Each number is 500 + 25 x the weight over its row's rms, rounded and kept within 0 to 999. Layers, rows and columns count from 0. Numbers have three digits each. The size before them is the row's rms in percent of the matrix's.

# up: layer 7 MLP up, 256x64, rms 0.197, rows 84-183, columns 0-63
# down: layer 7 MLP down (transposed), 256x64, rms 0.203, rows 84-183, columns 0-63
up84 113:527487482474475509494447532530473478482462503450491505481532488503488462518513498508472460498512493484514502506424450501495439507503522485519501490456514484483509494481473506475521510493525465
down84 094:525521489523533530504544484482491563512554501467500512502493528482501532467500510455495522498488520469527473472501512498469519531475454488447508543508550491479501510510525514529492478498499519
up85 105:505480479534494491467459522516515502509516510535499503520454503506559521486497462538503527481519474529521467429521481463481499478498480508457494481506503523484496486498483450516531524495539519
down85 081:500540501502517524501497495504504498461539503546504517491488458540492496502480463541508493487477478505507535480529506495497470537489511541498437544485540507489495456522497540504498446532472497
up86 090:505479475496477484500501528483512509481527507496468458497443518507503500473492480531501466496482497535478486514489532460451450484498499516486469512538572506486491463542528483523526521526515519
down86 092:484531559518549481512519484498510478512497491526493549478526487486487471535502495445499502533470489489512488493500469528532479494530521492473510520438517453470487545482512519481518475476506498
up87 109:467503497504488508486517487522490507478462546547529532471512492451465484537484522487462513505543505494511557478519495491507494513520498495492537482467502505494532539484499430530506485471483476
down87 098:464470495503500512517494541472527477486489493490506507468459519515535538512483474520561472561512485508488444466472472529483481529525502523518474541508482515499496461500516534481517508514517505
up88 100:523525481524498511465472484491509537494523524505495498491493529505482481476457468508518535524541477507517472497561481529517469447493470516491501461475493517505472475507515512520490460561461485
down88 098:476458447465510492488520529515522500494465493511504554487498495480533525477510475494476505457518517545507477572485507488501523494538504499506438511546514495499493467484482529485521519512493512
up89 109:522510525444485497451525492480474493481465515460498500487518487489509498472492527468518492522512491503497432500460481484495514524475492489513533498521527489493510553449503473530538529461521470
down89 102:500514488530475525512446496492524505493479466576496528515482505555499474533504495531491498475563491493495544529508506538477546490509519523479505537505536540512505496498494475501491506520500495
up90 112:475513528526500462480507501492512521456493496482503447505480483533445487513471520495490510484439490519496525541538520475539473507467488465542473483498539495517542506515496454495485502499488519
down90 114:482489489502487521513546517516516515485532525508511526498514531532511533472500492542521476523508502494518494495494520505462445507573472529534458534543499500498526500478481503496461558486510490
up91 121:552500526474508509482516491489530483491454527504523486451467501500467479492548511464497496493495515469441509506460435477493527512501501492506492477550504523507492510481460480492469493470509470
down91 129:526493462534496487501505549479492484476487513491483500491496534516497503468570480475496491489498505530472478557478507512512508485472447485481487482504532480507470433496500458497502525474453508
up92 115:559512531528512507500506511483527446534509534495517498482501509543491501500501463550543475506498508483477495505518460481498490531536503454503494520509485513515487478427496481471518512526458496
down92 139:487475522507518493510509503518475551472505468483530516519486507463468524513494573434491514464497498508522507485483506511501480513473533524532515484509525505517498543566489517528497486527515528
up93 122:451491454522487476473487512483484525528502494509451484488461491550518506472490500545528544493498501497503472504520508487495493473492445513514471480553533500523495458499511488495468506460476462
down93 139:460520477527466512516490529528487433505516513493526483519495526485468515507531509498506495479529479509505487502474498470490521453450485566504484510491452472523481498497520504499514491459511440
up94 101:511499472516497487535451524542516494524502509499509562519505500509503520451483440474517517537489497521523466485480504521476493489539495508502479488491509518524500524435519470520505511455494544
down94 094:496444547501513477498526460484500530487504499496496487454489509481517481542493476501501509491491484498450514477505504434481466529443493499491485502477502531487504519519462539513487483563482495
up95 123:495555453518460471506485481473505493493473537481513448479513505502498489478457484439483504507488472498504468469476489518517498516524486498493535503530517530543481496457525506497519460457521494
down95 129:517538484530499492492519484498475474485487523447569492496519471483505505468500502434523502548514520528493480516496488533503515513510445503482497546481455503500502483507537509505532518510535523
up96 095:509543459504509512495534489492499509504492490469504468521496509495514474449474547466492512531509483498516486542461511497530494530542502522498520522466518500539460532515524468455462535475507538
down96 105:480456459547517485460450513529504511491487489505464510488487516504494454516497519455499462505445482522471451507523491500477517493491504441507502506466508485490554483522492506532519497515483497
up97 082:510492491472501495469521537543532496510446457571537518471514529482513494510474493474486539511506518497505485485504501470542548533520533479478494513507493521494521500512547497519487522471513468
down97 095:499477498532490485486493486485504467482480487504476494478516476481568510517447472563527453513490537500493516509498514514527530483498492477496479501532490469500445453505455505495479468468499507
up98 101:501514544491508498488505492491490480472494476484530483557472496501451499513510533523514512450470493521525489533477504521536455552478506474493515459519504514457463519523532497509502540501529466
down98 098:526500500510472571472494464498516500530525490464494508471525497557494497522478465475473489552478473485472505482496469474471483451516488484496498526482515478475521488488510506492500439488534509
up99 088:536472531544464505489492469540494484505503511462534491530474538492490493491550497518524490458499445495533457506514485496510444512505503500501517477501505510547498522545485483533508504503454505
down99 097:472489480534536513487508502506490490468520489556514492483477493495508493541509507463516497511482542517507535484488546537478524501493473508504482507472527533484532457490534527441467497516554530
up100 089:535514504510509471485543502481496515481524529507522538510493526503514559447511499485538493515453525530522497498463549513469500476521482526463487501515527510472507464561508522513488471486488495
down100 072:468517520483518511553486511527493510521491475501477498510505450494503452536500490518459505511529458485502476505509429517546501495496506468511511538508494517554510513475507505451497514497533540
up101 103:580491483494513508500537515467522445480494505513457489484523465501488499504486463539459490460510487505470509490507474488535518533477524522484502506459486532505546501493500492519483512523450499
down101 135:508498518550550497504507495512532510525489489524537529483520512468481493465494486514494459479495533527499505521528537508517502490479553503471535515491526461464508499547514509448546471481531498
up102 086:527488441531507473461524472500510517481485521519496522492497488501484532445529494503507477506503515523537507527524510455513487531483517420480512465467540508520502524476465508504469497498495478
down102 083:504457523487569492511532473496507457508482502499455507509462509490527486494480524484493494484503481491494487447484507559511488492503511465516545506415532520515477518495497500478489508479488504
up103 096:515528506514495517506489492530507494524481522545549492495478492527456512484488489485495492497500545482516462553514477511490519497489505497473512510466510507510545496476536526461468511515414462
down103 090:508496514501526503502506485503509593469506489502478506502543475478466520502507523490472483521500500519534505507499556502498484454493537504508482532516516468496522511544466492536521480478558516
up104 110:525522495527508451512530521481519458514517486467482487473464536512464480471489545491490493487474485492502534490521510499516499517467446524478487515510510514515486471547500449563486507488472523
down104 116:484472522481513484489483565512503526487475503488490511515530521538490549496479510454487484515491473506496449508494531454472522527516492515478488452488473473535467467510477514484529513523461534
up105 112:546539503484496479504505459496492514482502547486474496479560469522479487469517470458537535487501495461490507441492481480499523518484527501525537509486489474486481527491495465460518484479529480
down105 116:527539536492454472480495481480449490490524522556462512486498501478503566497489529530485502500535463490518510449520491524518514500478493489480480477514509472516508494495481524531552520490501470
up106 085:548497504502509489500494475492520516488561518532474469509535485458471514515507518510515536507555521488520523518499460511455473495560474518466505513497493448499471481481496477499476543506501494
down106 098:466516504519491502517573496507484483457536519538455501521486474483538486517547537526483496506494483523499514518508478506527535506500473508504504498536511516477488492520540546491519528465455533
up107 085:484518502478480453482479467463535536497518522479474524485470523522549500466494491507510474509463522548499497501459525516488489484421482491494517540534529523510507514505508513510502463504501472
down107 094:486477506500532533517522509532472469544505452558562514488504475507496523509504515505485516486529474494519499479552461474516508514523536477467507514482476492498500477529495532459515511507472542
up108 104:510455482491477526497443501457524535509469526516484523447499498510497482488495528500504486540499532550515477466470530506475468526502513477529529459514490505478521557504477507472494492522522500
down108 086:517468526503495497482536504485520483474521533512480519516462501510510515494458529474492511460500514516529475461529490524497475525502483464485578488422521485532482517518517486482519502490475514
up109 088:552477540515494537496489511491477490543506481501555514484502500552561499487466508474496521493491465556493469537487498501537513499478511465536490465484469504512469510487497508509501511525498462
down109 101:483497486506478475494535486462514492489492530529470468516499531424466531510525532537501495497516525492511551502532516523457472536495445511509508499480530482481524528488511464528499497480515513
up110 116:542533492492493483510494492463498526510511484488530449485462501517468520526510510477500483475553493514504506551479472505486458554484519465470497536512504504508461527476506507459453520480496531
down110 108:503511525509481460481460516507490451522505529523473511469556499537447503511526488530492518505492488508497535503549504475450505522521494506495486472518455481526454464520482490503478515528480520
up111 115:547510511490457485507494483479480500545502507465506543522485511510521554469464470563510476502488513480553519524483495490502498476505508505480461487468475451500499530520505509508508529525455483
down111 138:503524529513553520508510510531519477500494496493490533519486508520472458496540528503551487505500477568529514544520479483540487455498537514529472500519526483507519482538453515482478497491504498
up112 100:489503491513500455515485499475468512511498492478494442505507516562504545477502492473533497472553502434485515499524492492511487492501496496484505489485487465529478466548452481510491529469467476
down112 101:514495460473520494510456494543537493534509536544463532527504505499482544514533495482501493529480477505503509449499512497455497502484483508543510538520542520495519514465511477489476499505560492
up113 097:519507484464529509462502541503446508508489541515500485506492467533480491471471474500522557487465493486466501475491511554542521498517524500444543486480512522513510496502478503483516469508535482
down113 092:461517485500498496525558528496524508503503473482496495543513558468485462486484505544477499483505511512522528559484523463525531519473470530504513507515518483507486516500511502514540519497465441
up114 096:515513511466474515537494541497522479549501478511497532506530520492492516482458524500511492503505480537516485519537487461470470458546505531487501483490463484495492533487458488494483525443449508
down114 086:469499502545493519484536485503519492513475516491495496531545445492524496523535499509486497483500503475501515563507535553515520479472473491499512528474515482515506459509528543507550486551488482
up115 098:510492466536490515515489475496497493506501531485533497495463536569497506517450488499525506491511498525466524510509452500497503490512512494432498497504445541513543510504507509467457453513507515
down115 102:513500473531494489502529503481495458488507448494489512594493509460534479503529497488446479505501468516479474526481504439527478512501522482515481505484538499514518481485461490479499501484503505
up116 100:522465528456501503473513490476530491507503501474480538453488491504460523496526499525500459451475516532507580486484526532507481458505478498497503484486495536475524507503468482498473530512531492
down116 098:514552499498464485544519503479492520464516475516533488480449518492517515499464515503486508553530451478472430491533480478482482500481499510507508521490477456510496478496544514488512485468498491
up117 103:544493461543536510507459548519494500513492525510466487501492491478502447499489525524545496489511527540549485507511508517471508492535479515464531454470489482507478490507476477507501502478553514
down117 097:515466515523455502522544518505489480492515513508505523484494504570509481476511559520496524501530529510550533473529483534490499531522461497452497507478491497529497545513509502523523500481503540
up118 100:524525491462474555464483493476494508510468553493505518540498511492547463501511508512506479504506483574472515522466471540506466517489475464489500531480496488506480532489470493500539517488491495
down118 105:466471494527525473465522471507504504499550492510478516457529473555489465521541496489506546522510505483510460478483452495467484511496508508480438508512524514496467499516520477478504521516526532
up119 098:463463502473504493480485527533506494511494499509490477495525491494487483518465486516589508481468475496437517476456500494445489502516473484501473489479503457528512491457466481516482506487485507
down119 093:522506492507473512519510454466504502477479499498572487487520506493451497489519472474447485470481517502580500524506486479524515497488517511511511501490463521507488499540529507562480496497508526
up120 110:528520500507532512538515508474505485524554464522511467454479493536510544502469517496551506502503470487486493483492509470545496500476550491507455458485502505498509479498514440531478512485512517
down120 105:494476545489454527490460510537537501509462486536466483490537535501498511517518499481505496467548495500489478502473494514505499480500508539504479517541535477512497550496487469482477515523431485
up121 111:500476479546493466536484470491496501493522516516529514469503512526496524454442474469548514509518545466496523546462487492494483503478501478485491534534470528510485536507489464520537499505476508
down121 121:519527494479500533518522503505553518532533474476520510481510514530504522470477439469489482516484506484508506470446514532497528506505473531527507471487531498511510476528493475467444462525474483
up122 114:484528472503456528500514478502515511447503513515438505458473493551467508520505487475509486498500447507485517540496515454481499500515510490502512456546524495494517499490524482476464500469542472
down122 111:520490488511539493502439487506493531499485526482472543433512535493508491545505494489519487551532503495479495487490499559472525553481527504504486481506487480503476504532532525489542502505512517
up123 096:472494474523497499488506499483520487515490448460479495495489521480539543487484519462462557511483526471538465501525502460516475488506526495497468461511501478495525511527538485504498532439478482
down123 097:520486522510522487525490519527524520487501530479475525537551468537488475535529454546482484502511462507447493508492529511479515527507487501538489543513467501479484497484466480491470493540501540
up124 103:501497544524493480493459542508443536505493512497487491476507510527493496477457520475508556546528466489499434495516491460479502526485512539495500480499470450482482530484512485483507503515487505
down124 098:540535500502465501499472480450527520502531484506521510531502516482502507462531450507506466535478505471490511464509547509471472494520487453496504512472502499516493458502491468539502485447517460
up125 103:519462500506466484520490494492486490468520538514526490486518435513506502494511488495544553465506544483476573509457498482512499475483511457475495498505497462479523514518490493489531453491509490
down125 097:507537543522518482539465517496521485522492474490502490477526500488507525456467466475451501499496504478494452553493516524489531476506523517512463474509490513490466499468474564480466496492507529
up126 104:506502480497515485503539533460547519455510463492512508492508497510483529479510482475471469509541482488496492471496516523536433461469498506550509505500491501499465498501548474483452507459507486
down126 097:504501528472538466496487536558480503527517505501525501491529499504536422515507514460512478475480475484491497527536487484494494490491529506477457484480503476449470504507514536478522500546484516
up127 082:544543473500497484496508493506516507476500450551506535517494460518499459465515504490474489571545472482534490496480528472520524504515480500492552493464510460524502479483478506484509494501491519
down127 080:471479508497520531504478511518491474513488577453445498511499499518530537515501509538513497470506527523516532524501514568473498502496515456488453476490527529472495532505508517509508521496515499
up128 080:517542477522518531476513454510498523528495488497482487510531493514502494499500528481474527471469503540527523444480470509547516511472502498528495470536526515512505523521512512471518489472515419
down128 084:490452505519489460519544498518495516515535465471472495504467519471516504484496490518506451505498503452453525499538485446476473518509521497488467510486497455478489481479489495480503503527509565
up129 116:491501481501530508504538536507526478485453495526543491524483508526461520494466488558504498461506492533474525540508459493508480559479487493536506490515506506495518512496500457493514552524461507
down129 143:509496501486507547481498488494474501515535507451501520501489469493485495509470543509462541533502476472490520470478499486518511473466516494469498501497456473501520499495447530552500488485420491
up130 106:475532491495494501530492527535517535509466496506538515551474531545466473463507500481516510463475500514453487483470500497485495547539451495525513479475547519506484500502528520513523473528504482
down130 119:529506528511503460504475480455508500484467503490509482462487497513489516436500491538482506506542502489492485465530492542501481527515508510488527474518475475489510445512502458475521551467546520
up131 116:543499513518494497467472495490479514511498472466502472523457486507537551481491509544537502528488471497461499505486536493485460477501481512460491474506496467513526538518497470488508463516433521
down131 103:472529505519526467513477498536537487477506511557504495467498447477492494499480454480474516470458505474543500527460488483497514489518504552513466519522501457503484448490508520491516517490475490
up132 093:522505481498467454531437555507490502524535496503488493513503490494460498535515497486448508507486456531527491510528499522501498533496505508532479483513486503537484495419508494496513534510522477
down132 086:480508484490490509527446485465476517494502549494504498455491488460484487512473510470523486512486542506452520440526453505519496479495487487483514487507441478485508508528538461514472488494532518
up133 086:501489466485529481486486529469544499454505514526465493476474538482481487521488468514509501525512574487531513532493547517474458512519492516510536510523483476481534484483510506537485467478473498
down133 093:474479496479476501476541475543495492507481515532547525516518522509537517462537489474498522515465484470454502525494463509484514504524547495500481564486485498467458530482507491479522534506506514
up134 106:448489491529498469490498485497456507473504551476516495446479480494485503484472482496524530494515490470449480496486461541533502475486494493489535460476505516543528476533512481532482456507488493
down134 117:484505499512555511500485513508531504503458489506493476551499541507481454470521534479477461469524511508531496529517535511456516525457494502494466521452488475467450504479505509474518499471511501
up135 103:504498489515503496502484532505547531500532538485541524486477502513535438488457529508553529480530505458496517528461510499479520516467501504510532529513501470503516539499453508483533499509483528
down135 097:490548496506483481500511428454479430468480492525478494533501489494483549499514514524503451488485477504517523471506497514524471503534490492502449496514475516494512479496482493514441510493506510
up136 086:494515528499484518510517540485530537554570506484494497463469498525517525455516476479476493455502485517507458476524508462489480522476481499495488522502515536544493469478477511505533510462498484
down136 081:475483489483538510504542463491461445520460473544513500510504473470481446513488523499511499515514492495489506508505488517523544489496519490483505497523504458430507535474479521448475513500518509
up137 049:498507494488562549518457513486500483490477487483565583495516480544517527531537523467486514480484509522495514489518530481509505518516503504503516499517517464548513495493540495500503488505511493
down137 097:489474538474537486508505469515501494503502491517477460490512536475525501501480495524483448523545427483504501518528509540509541492492496477504454525512520518473504513484474549472532506479496537
up138 094:487488540519480495490462513471487505497549487500466501491527465525513494475461505500565517493511540507525533503495503456450491491454504526470526498515516482480487505502508494439544521530503483
down138 106:502522536512500477506584466501539500518482540491500501487491474472519515481487470520450471496518515494504492542487532498476520464500516485454477492518491473526497439494494510471523503490503541
up139 084:456503508496486479478502529509532493464501503475506543528518535527452496521521522484504503500512497517499528530511533461516514528464546469502503495517447504516503572459490490491496498551489483
down139 093:465494533548475472536477478531568465519537482500477503510478491500514506510507487499431510501500469474462501520497475518480515510489514512489453499483507522480495501450489490456471503496508538
up140 088:494556478515479516462552470450502502484486492510495492482507527503522492546517564451477523496490490521518531497504514478504501518499486526533489487528530476517474478517523518466484497490535551
down140 085:477510517474522475540501487500536497501532495499488504481516478462478529482477486544473493485492536502477507513498526582480507473489509576465480532476478519478507490479500469525498534482488506
up141 077:505496529505503485527511580557501483530515519522533502497457545481515498500464523515485494508523516504546510500473520464497460487513476499481530513502494519493548469504487467500482549503515528
down141 090:518492474520510529511530465523515499464526514503467465506495445482536486482506509506532474505496495567470530515570493519483503486520494532483497514440511522470467480500503505503484512515535514
up142 110:540499522504540499474540438511503470457490499550497480462544507523478521509551483491534514509542488529477494472490482499553472485560512505517501505495496500499513519515496469521498501502509480
down142 107:490509557489502473490453500492485567496501449473504525519504493510468477528434521523494460500527474508489481507511487514436536472489518487520518464499503508498499472474476517488499493494479476
up143 109:513488472507528509570524484501516475501530486473532462477511478549530494477484499505541484457517486510504500516485455495491492533488479516505504486457461476491496474512460496531509503513487432
down143 121:475479503548483527476495469497510500486509520496527493530467495528511465480511512505470483509496505525479517548485545408505521468509486509501522498503492486488508504473570520460522476489506483
up144 102:493553539503490484493487521431492507507490485438487443506436481500509510514500487492486499528473517487499495504513492506507487479517509477457519482517527519503473511570480493500531488528530498
down144 104:475528468503493514511477488500526501559504472518502522523550484502487492486514518538492492501525480467495492488513482559507540533488472509550511479532504521536513503474445526488498544454504494
up145 110:529495504489493456510467491496529497462533547502517519468515506462456465499499520487498516491472517538525504484473510526487511529489500535556507487487468498517517511519448558552510511473503510
down145 101:477550498475531487497475513519486472498452424505504459521491486485520502492493510478522461539492515445502499499499476473532515510498505489443474515511491480479502484494562476477493484525515502
up146 105:512512495532518526469537517492515504502437501569532514546477477513506513455502486509500538513510483493481497481462502508523472518528511523482478490484510487546514443536506497475484494454505485
down146 105:493520498488479508511518474546500481481488494438491506493498466495494426514491548519502454503503545549472513506514497492516508481500527476490529517498503458512487545532485506490498472534516547
up147 104:475446492509488508509456494471523514479508510519481473497469467474515462491500483502517544524507521455473484484408507462484524484500485517474479500451493493524506530516489490483521472481490500
down147 089:486512502453522436496524536466478491507488478498491510472513494485457517511484487494478470475497441469513514489491480464475478483474475506514473509520482496452498447494501466484465506543481464
up148 084:505502512506498473494517525483567504494502512550497544492539485504488426497537503514521507501504497461532498521493499535475507488454485474465555517489519500497503536481501472489478517528491458
down148 095:497496492501506548494518461516494515511505503514533513534516497496522556506454506560484515510470526505504500516553512530509494490547527479517440526500473503515508513520513538519560499467509501
up149 105:514506536498494468513528490485495457468482535539491496450483472522465515498486512529481510491454498503484477523445511499481551470508486512512496508506486520487475565528540526538484513531489512
down149 118:492470498505538474527489480524497545489537472507505544496490510434478511462510445478485494500490491470498446509532477489479439509511527489501502530495501477496530469510489482473506499477545496
up150 108:518503507500498485513511519520512529490510514542508512461479508496479410461508453519487481467499493531538505473524517492471492473506482517497507476487480497527519561454496535499465477520477497
down150 099:505485491505483535497424493449496531511515480487483506491515524532492539521445486507491563493458494485520497510465484536491510518484530489513473512515509541477502496537456490504520536520497500
up151 082:508492487502526521490508566484479522466487475509481495493507469491484462503505489456508542476536480497488483504548450528482486480555480498537504499495478444504508538526471507483524515500468473
down151 090:515483528502510517509533502507512493524562533495467518496497488480530506491484508481465466538512520482442528491515554524486491486519510496525512498527541518489539444505470550463490520498492519
up152 105:512515486511456510469483510498476456516478491550557486467478497486545479499480512517532518494533516485499467527462526495533488507524531512469522508523543510486485524531518512550486508527532527
down152 106:476549477475468546530482495485499485507494529520479501504478450501513535487525486456492502466440494503501466480478480470520495463491510524510475478526469468454466470503512533490476488504498531
up153 107:507557496500464491539484528488546490497478546540491540493511493506492498444533492485491496464554505476470522459481440518499507479501471477535496499532493479506498518490521501502524480520508481
down153 111:524520471494504527517468493497490494482479501473461491527432481505517465511501488481470503526495521504498434469505520522457492556504506484523498471462466487474508434496513518499484529494517505
up154 096:532500499529480514440530503464481457451534513501486497482479505512490504515553489518474446509503506457514466478511508472486494509496476496519481474517499514495468488483550502482527498479519437
down154 098:523489497516487441516494492502469482477479472503488466509490559470508453497479529460460523466514493492500534507524457523494508523478495473499506497498522516461519567475486479539519486490484473
up155 084:494462465467494490496491518485525505531541515517474521509539477469516462495484519468503517548438520517501499509467522491537467475486525508471543530467499468528519518507491540494492519512462523
down155 095:549542526487493508491522438532491462503471509522472476477466501542501521481497460498503526473513511493473455475537508522489512522534484463492474523476485497488506472485511445489498505479534524
up156 110:490521472492487510460504522480498524499456518521488472508453501513492494418471529499508503464495525519499462488491507498495487493551455479465474515509506514515524489502498530464497468519563494
down156 103:514507522563489528502527487487537459477503520493511500466471504500503457472479537510514540498486493499506497475500481519504478540547471496498514503502471460544441487537499470480519515496465465
up157 117:483521492459519510510571509512475546460518462497483478476495506497499536508483459499503462500482529481508493504490545467519474520478517518499484473480503514558505520501562481524512490475484477
down157 130:475493505453503525510502541480485564466518476535488522517565481520529527539454509494496525498498496530473463518527493498514513504457498481502468488524460550516501511484495531495483491507483498
up158 098:506524525504492482463481501479482502510528512495492494495498486499500489549482521464504491471455497539500472487503527541481453489439492510506503481550504491490500474527509508531468566455528540
down158 086:515511515508518506522500516466472454529460508513540498510545508527510512479538461463487504529491471566528476476526511565514500475504514482472495490524507528504502471531535539485513509492498498
up159 109:515497504474458446496498453472541460492521486475508550506520490505512531511549463506507490518496500514537512533510486501520495497512479506525478468499501506547464488481510475558511527473486544
down159 105:538474518539463509541481528481520490509489487492508510527564533489517492491514521495485474529523474538543473573492551491478515489508496498508499487524452530469505508531509493522489479490504499
up160 081:506510480470501527468491513510487548466524487508483478469485460541451530460505515528434492491488520495496509512503518506480490508484485498500524431546518500511469500495517465499535489468473524
down160 079:471471526504482501512501535458523471519448502501480478567503518488520513477501536503532523559491487509452521528488502501502483518488511488499537556479476512488523544480494508480517466509526499
up161 107:523521519467459481465475515475505458487504556468523460485462505519521489473500503506478514504496509521475476502479536475528492501495516485567478540470511517513490514492445529516474472532490490
down161 113:487529470479480497504475530504514549481489480478497533491495469500528490498539476492508467542507499495505458495530463506516474474500526473488475466562466456499515454541505501494471473475530522
up162 097:479509501528530526499517485497516520488487481485482491535479468487502491550462471491527504447536500502508500497508484471508514536519494524532479421542517463495482532508501453482498554496514503
down162 091:544518484474483486501483483543468502513522505494480528519522498483488530491487502522504547502484500524477504495494470480478498466495510528483479559452440484480510498507513513514466486451561538
up163 077:488478469453470481538470481512543488503521526502535511493508520485503498442479504508463500543512563478484473512470502499521496484522508534516489493464511497526473498503551484511547539508494474
down163 092:484453517518511542494500500471486496523433475461463477515464487518477475504485488472537503478473475526522453450503524497484507538519515454496486494496490486458504482501458507490530475492506511
up164 113:486496510553525496464509471511513488471527526511500530476513517549487495506479492513528526505520539488480500502492491460493523455478466475507510495518454488496483522440491474472508514536432526
down164 119:487485514484515487484512458497517500491519504509560532503550511472500526536497518502541488451546471504545529489477462521514534462440518511500476514533480499478510492485494456506492497510519478
up165 086:493483489546485543484467526496486546516532474477517508555508541531480488515515454505561486522479507491480523481520496481481516488497502477501517481513486483507482475513427506512527518537483505
down165 083:543525503498505466504524487478527487496478515530500511492487509515504492458541540499504502512500492475462486504515475491503468527525475550508485489466498513542526467503565468509459532540529545
up166 097:505527482490467548479481420503509518513474515506511528544490494485515484451501458503522503493486531531575490487480522498501483485478494481501480487506485472501509510451470509490538461503498499
down166 085:470483493496571476497509530505503500520524465518508488490499501480467552528500508464480507538513467477447526526491494430504520469476525519493511491456543507492489515496517483483469508488508477
up167 095:524495507474523524472511465485523483470497547507537477503446473520512502500482480501508497473561494500489517513472505479540506501486519583515488536450501531481494502505506472505505537474509518
down167 092:571506508524506506497493485507475520460491494502461466483507460510480469461476545471511488515521519554487496511547505537476467500469505500499487492534516479481508496530516511524492503468558523
up168 106:490497490485432565504510526491514481506527495480459504480506498498496516504517503514482488454501487476555441502500476460512518506547524475514501486532501555509465513499487480533474506504529489
down168 093:493510490471478491494466510518491422469466490451477490497493470496510495535486495494537513489528508463483470513517481498556469498431472524505485529516507475480481511480513529485520493508533479
up169 119:486499493485468539481504507531511447441486514542502525447475495491480518470514454479499506502474532491461493493499492468534523539490497493544499479513497511503511504511453494504512524509454450
down169 136:511476468478470476485481539516471521482486514491462558493499515490457523519485459509506505453511484511521489513515546508487502506488497472530462484497485450454464462520510506496513513474450481
up170 094:515524484456497470472518520455497485534435476495486484490495493515479497482494500511504459476531482508474482470504493467473537522526485491506541485487523492440488519536522457549495517516514471
down170 111:494544554505506488540504487534479490466497490494513497514503493496499505517494493519462525480431516530512480519567513499513457491485496494472516476511513455528517457508451533520485527479497522
up171 112:549533571537485501514491479457481504514501531496441502483509516494478511477486458513481511466508503514514507499495495490508486475470518444500491493496419465505505493532512492495513487511469491
down171 122:490477522478522483514481478489514446511491505494532504571473470496514494471459510510535499513540528473489531524494486514566517513542494544509473543532490531489491483482477518483487512501496512
up172 101:483477486496506499495508487514506510479501514482535543502493567523504473468502480513567499477490529483520516473489525526483522497491497525486510465483455430525498525498535506469497525516452525
down172 099:530441516468468518490489497466499498499474491525466464460500476507522525475478471505522484538476516506496485486539493493537436536521486512525496520521571497494485487492477495527535508498516511
up173 098:504479514502519482481533503509426517456484475479502483483526478522497545541505521479521468494460483488492531532501473486502517488481523514525511513462520456523524561513470474527471485500493489
down173 094:510470498516453500503478471460554471513500512523482517508479507472479502478490500457464530459515534515496445467529511501490476483522469500483508527525469520493477479483522564480525475500478513
up174 112:531490517508475521491523518503477497512475475548538516479462508481463484489508502467483491499561485473499469497504501430503452502499482496529567487469475521496488502531492490538478467495508492
down174 108:498488522455465521465492447513484496480488503515497529511488521540511524501538498492525504457567529485521512489514504497537521475505519477516533508509504508570490471543512514526503472460501495
up175 119:466455484461488519529508471483550484479521500515488520486487481512496494505538467526508518511482527462482523490484519488558455510493480533495536496481470516520511495464497496531490481431472477
down175 133:541500467505471498508490517487512481529510497511506517488523529490500444443534476522487505535485468547496523480511471504451497486484511450472529531460475445511513478506501500474512526512512531
up176 108:478495478506484577517521500478518478517501512487535522506453468514494505491497468477496515509507504471518496476456507513470495478535499521552468471527491497518483490448538469440477508497483519
down176 110:498512530509552486522479501529484548462482469500541468498506536515467536520518473504486498465479532479485483509510544519477516503485535548473531501484526479465501460530485506483513476535490526
up177 105:513519461472501460495481527502513500511499430509456488471491501567508484453526512491516487485509489503516471476516487480464505493500516490452508491529498544509537516504504547503536516534531484
down177 098:462485517470456515499502476492482443526507504507534497452511512478505461516556492500521499485527541490471532492514501483523464537536516500491486487561500480496481495521537495501513485526460531
up178 099:498495490498493516492508503483575490500526509496513532542482516496451518524493473540524519495516531490470580497509495486520464467483482471528461530478488454510529503507483499506528490509530521
down178 083:461527468502513509537507499483452543490492498519504512471506524487487471478543541490488452519457452548530464490492510488504516505500455493519496437494495492502476486478538485475524511494491486
up179 110:496499482513519511459499518485502520510485473518500500506502546484520511485526510497510497531517524472506529521494472478543460490531484494439499492478469529541504510452489498501490436459523433
down179 104:517460518491492501515507547461492440506513481467492492476479540524492546540523495501482495532535485484486488488488499486485494520506486554501515497555480500506510490463511524510501454457552484
up180 083:482535501468507522503511517482535471476492507492516561501482494516479452508473465452477516511512486474480508515500491537500509518473488501548523474453506561503516508430497501515506533516505493
down180 095:456470517507497489492483487550481490532502494516484507487516482517518521522460521522484494527514496509513496561522474518486519499495492487486481607485495476485461512515502520481542482494534491
up181 106:491499497529495525457472522509513551508469494492499466522546486535501521477463496517503483507517493554560470507475516493512456476549458503479508519480507471487506512495481494499488488441470505
down181 119:499485501473538478520510500494510442517481523530478497520472483490471508494487498487472549506482518501505482504497502560464546519481528480528514514488523564484493538510491495528491477569489481
up182 081:496473507515521504508517485496496453510495528500541455482475468477490505537495484464509515471513518511490524508496422503508514515521490513525486502476468477572491569496516497501532472515521503
down182 107:469504556475430495495502471483496475494499486520482488467460497488495506487516517474519483516496498463468474410515496514501493481499473504474486478508479506493506471509504532495469452455504509
up183 089:513530496520493536500494511499483533488540469459478510483491518483520487501477500481556475522497524522480509447503529505468490496520454495458507531504515492479506480459472522446542538513517462
down183 090:480482514528515475566497535515519495518449510518541498510501494508446487467535496510463518501513462480508525504479489520537516520501496548485500487503537487520524522493551479554497482472515491